Weights of a small GPT-style language model, trained from scratch on English Wikipedia.
Size: 14 layers, width 96, 3 heads of 32, MLP 384 tanh GELU, vocabulary 8192, 2.34M parameters.
Architecture: tied embeddings, normalized queries and keys.
Training: a variant of SOAP for these matrices, 95M tokens, 2912 steps.
Each number is 500 + 25 x the weight over its row's rms, rounded and kept within 0 to 999. Layers, rows and columns count from 0. Numbers have three digits each. The size before them is the row's rms in percent of the matrix's.

# layer 5 MLP down, 96x384, rms 0.137, rows 0-42, columns 128-191
101:526530479525464497505484493471484548483514466490484486435512499429526495501454522500481510502474508514492500495500519476528461509491524503490514536525473495535481505474517538541518460496530513
097:494447495503522515487480500467524530487497493534519531475532514509472503476498516487481503478550529491514470556537500476485519543511501492480485538509505502498542473516482476502539471454496530
101:526486502491564504496532509486507506513538489513495471462472473488489525479479498480518511545466511541458479494489503492471496532484504463492493489503536467541536474464466550498510550485478468
093:482491515455517503510501480501466514518510504489523483531504489507509449480533465519499493500488508518519527543478460484494499478476518507496453473486544487480486496535516538505513511514493497
112:508516488536522495465526469485477529512501514528473481501522451526460525505544499492528505487513472468565512478479517496530488488512492496472513519511496529491501493517495470533497573492519534
101:494506474522494494466544484482505498484536538559477506543448476505507506565541554493510517464484487535526525520501491517486504521502508515479494524483466465498475483497516478510526502456487490
111:525509466522475506530476508503492480545450548519490492477504540503491486486478487496475474494518539505462498465494505533489508464560493509522472535529533502512511537476533507469457474523467488
096:522515499502499459486524520497493508500503484511486498466509490493474478492481471485489459502458518520485477495547499475476507475504534528511568495482501532479500496529507505471513503492529449
096:562451501502540499522451473549497475499501516520476510522498511500534535478526468506467503464511518543470524498524506519510583460506482508523486502509516456502526529501495514537513543467498465
102:501493507466508509523492474558518462538484493518505481464483503515481478492475518460504468499529515463508516496491487504502509486465500542507465483505496469478551496471535507534469477531517506
094:506493518499551484478503487525509492517545469493488507527509522538465471499505485487547465490484500504499467501523509527530473496487496527500490462500480528529514518514477490507485524474501492
101:461516509497521533548482528514487462508501517462492487504481476495486541486515560550495520526428581491485525498520508510539489499501468510480525530522515495493517507526504478559496488506519543
105:490496449462489491483491499522531519525544554504523478465465495510531491499474546529471482516447511519515470508543528478523515540519467505524498490501509493488501487499491493509505482452516473
101:490502498529474485517466483515496510509468563479509486506506544470475475531488534503477511491492462526507500499487499517505506473500510513467492494487512453477454557538512494516492553446494522
097:572455479546477507476508529499485485514524483476555558491476504515444500461451451472487510480485458518471482479513507529567486500538517525512521507510528527487505504518467486519524521482503478
092:489517512500563476515529516540499465501523521563503491524488485477504527498494496488488525488461501544487516501534488538500543496526477482485480534521476516497502512467487514493508513471492490
102:488447525497561470489509485484484547516490507502468497527473514534531518519523460506530486485480516483486510441501487522481536443497477491508471487504501477479491518474450521493475484507491503
093:539492503488521524479465491496532524491538481501498464505502492516509459450506498511486471486499536493459453559475460550474503474502528505479514505539496485474470467500484479453512497577517521
098:489478494517532523542506521535509499518542468532537500475484503502519476476502508508456485529463513472541507525518504474496494555492488473512506560488487474499500499468491480497536525516482513
098:505480530506535471478491478528506480498523515536486498517497489483477490481483515489514472475489504489498496493465584513464485501500509519558472521512500484500503498508488483505504516478502524
095:515504523548492493519496482493474545527440507514490558530509524529479488491451497500516483457510455485508504462524515469482467530519448519509501489482496487467486506520462521517463518497503518
103:481499532484498500503457505485474496478501499510514478490535494521486510462506494481517507473486474488501517518496496493502480456485522467473524519516544510509536480491516502521459458515503492
093:480460535511506508509488508477515467500492470450506500510525484488518521517455501499468486491481497487480468496561524538507495535492471506513497486496498529528452516516495499502486508467482491
101:466486458529484526488501503486487484509479471535509551497516500488510478526517506493478523476490496503509501515462490478521479497505479470495492547515447487499500558516470525503542535468461515
095:488512537461469543512483487493521485495492466524488474453499505506493495477472479468510495501447470541490500479506486519502502532457516518501476495491497472509528509428534506525492518490462488
102:490510505532500475538459512506470487489500487544479510492476485500525506510464439531512489493470568573534483470501495474488516491460522483478511520497499529536503500487432514499528533529536465
099:489498501493509506503527522489515516472479519460537490516544498497489490482524512528528507537538500426495483443513471504490507507515531531464508510551474508512512466474505521521538508481475492
093:481437518520480536531549478537536476471502481478507487509481499496483524537510506529498511498521460473501474558555530510495490538525479513530507523522536536479501479451536526529474515493498509
099:486495479480510501503503494535521484492477457520454461480570515500488468521527480531511496494537560551497482504512460491493485499481487528484492517475528503482508535522512480480494456483515519
093:504488528516483533520466474552510570522477482518495468502551518528509491473489475470522492532517488489521545495502506476478478546513520527490483522482470493471554510465545489516474483457485508
096:452505524480459479485509510525524517512510484487488507488517501509507516486464504482506537518512482511506495507473461484496459495490513554496464462476503539513467473526500447501519463468493500
104:515507498523460483488520498496486542498496498460460511530461540512521496509482528480438488504517475484525514507503510523493427521492483456523500460493454517490490479504497493527488481515501494
101:482521517525484482549508515488486500513505489489503478498503509501539499496466503539497519527484486503488489526502558503542439516527492498487474515480482506491476447459473471458520452549535464
097:519520515491520498499482488494468540520518522501533497473504518540484489517469509509480517502477499452497489455486511469525464513497487494498444468504515508496514437495500498512493530502521516
098:508504473478464500488508495535455503477423544461506523509507500511476517490522452473494500513528470497496510498455488498492482549514521508462501472492503504501509528494488510503500491503494511
106:507460497511499491490544500503476522468511466506511510489513459504491492496477514524572503482503502489514508499497554482490471510468527490500536519481502497490467487518515542457501528464493486
104:468485513502510530522479471525492518513528436527488502531471495485511483482464462502477480529477518479479499486511507533479513520452488472498504519496529523504520513479459512500558501489500514
094:556482520504506459468547490485531523495479470536550488501474449498449487510505441465499499483521481522495480470514482470496483468506484504507531509491497503489463476552486509503518474499468520
097:502496477490506507489543510512476496491537484508486509499534493469497497508482504533468478463578521463506459471472505507465477498515531515522502503493523474480507486542491494511552506500530497
105:502471500488492491504497508529499506503530511530504461506498499478551521504555491472494543488532495523571497486560479461526518501507459478482493529520486484543523494495491556495503480516506507
107:480479515490512510456505466507506542528499489487527482496446468491491500477469487514482499502511501470447517504501476472474442485473519515478520480488515497462524525497495487477481462448528494
098:508498491472510521506464494506515442482458494522489509526491500531504529467471487505491511502525498468496517477517498493484514489510488521495518522499488472457503471495501481537490520499550510
109:494520500497503500511467517545512448488480501523486508491540501541571503491521503550542493496470470495522526525506561477508452528496442448517510492499486494518468558532527496500513508530525440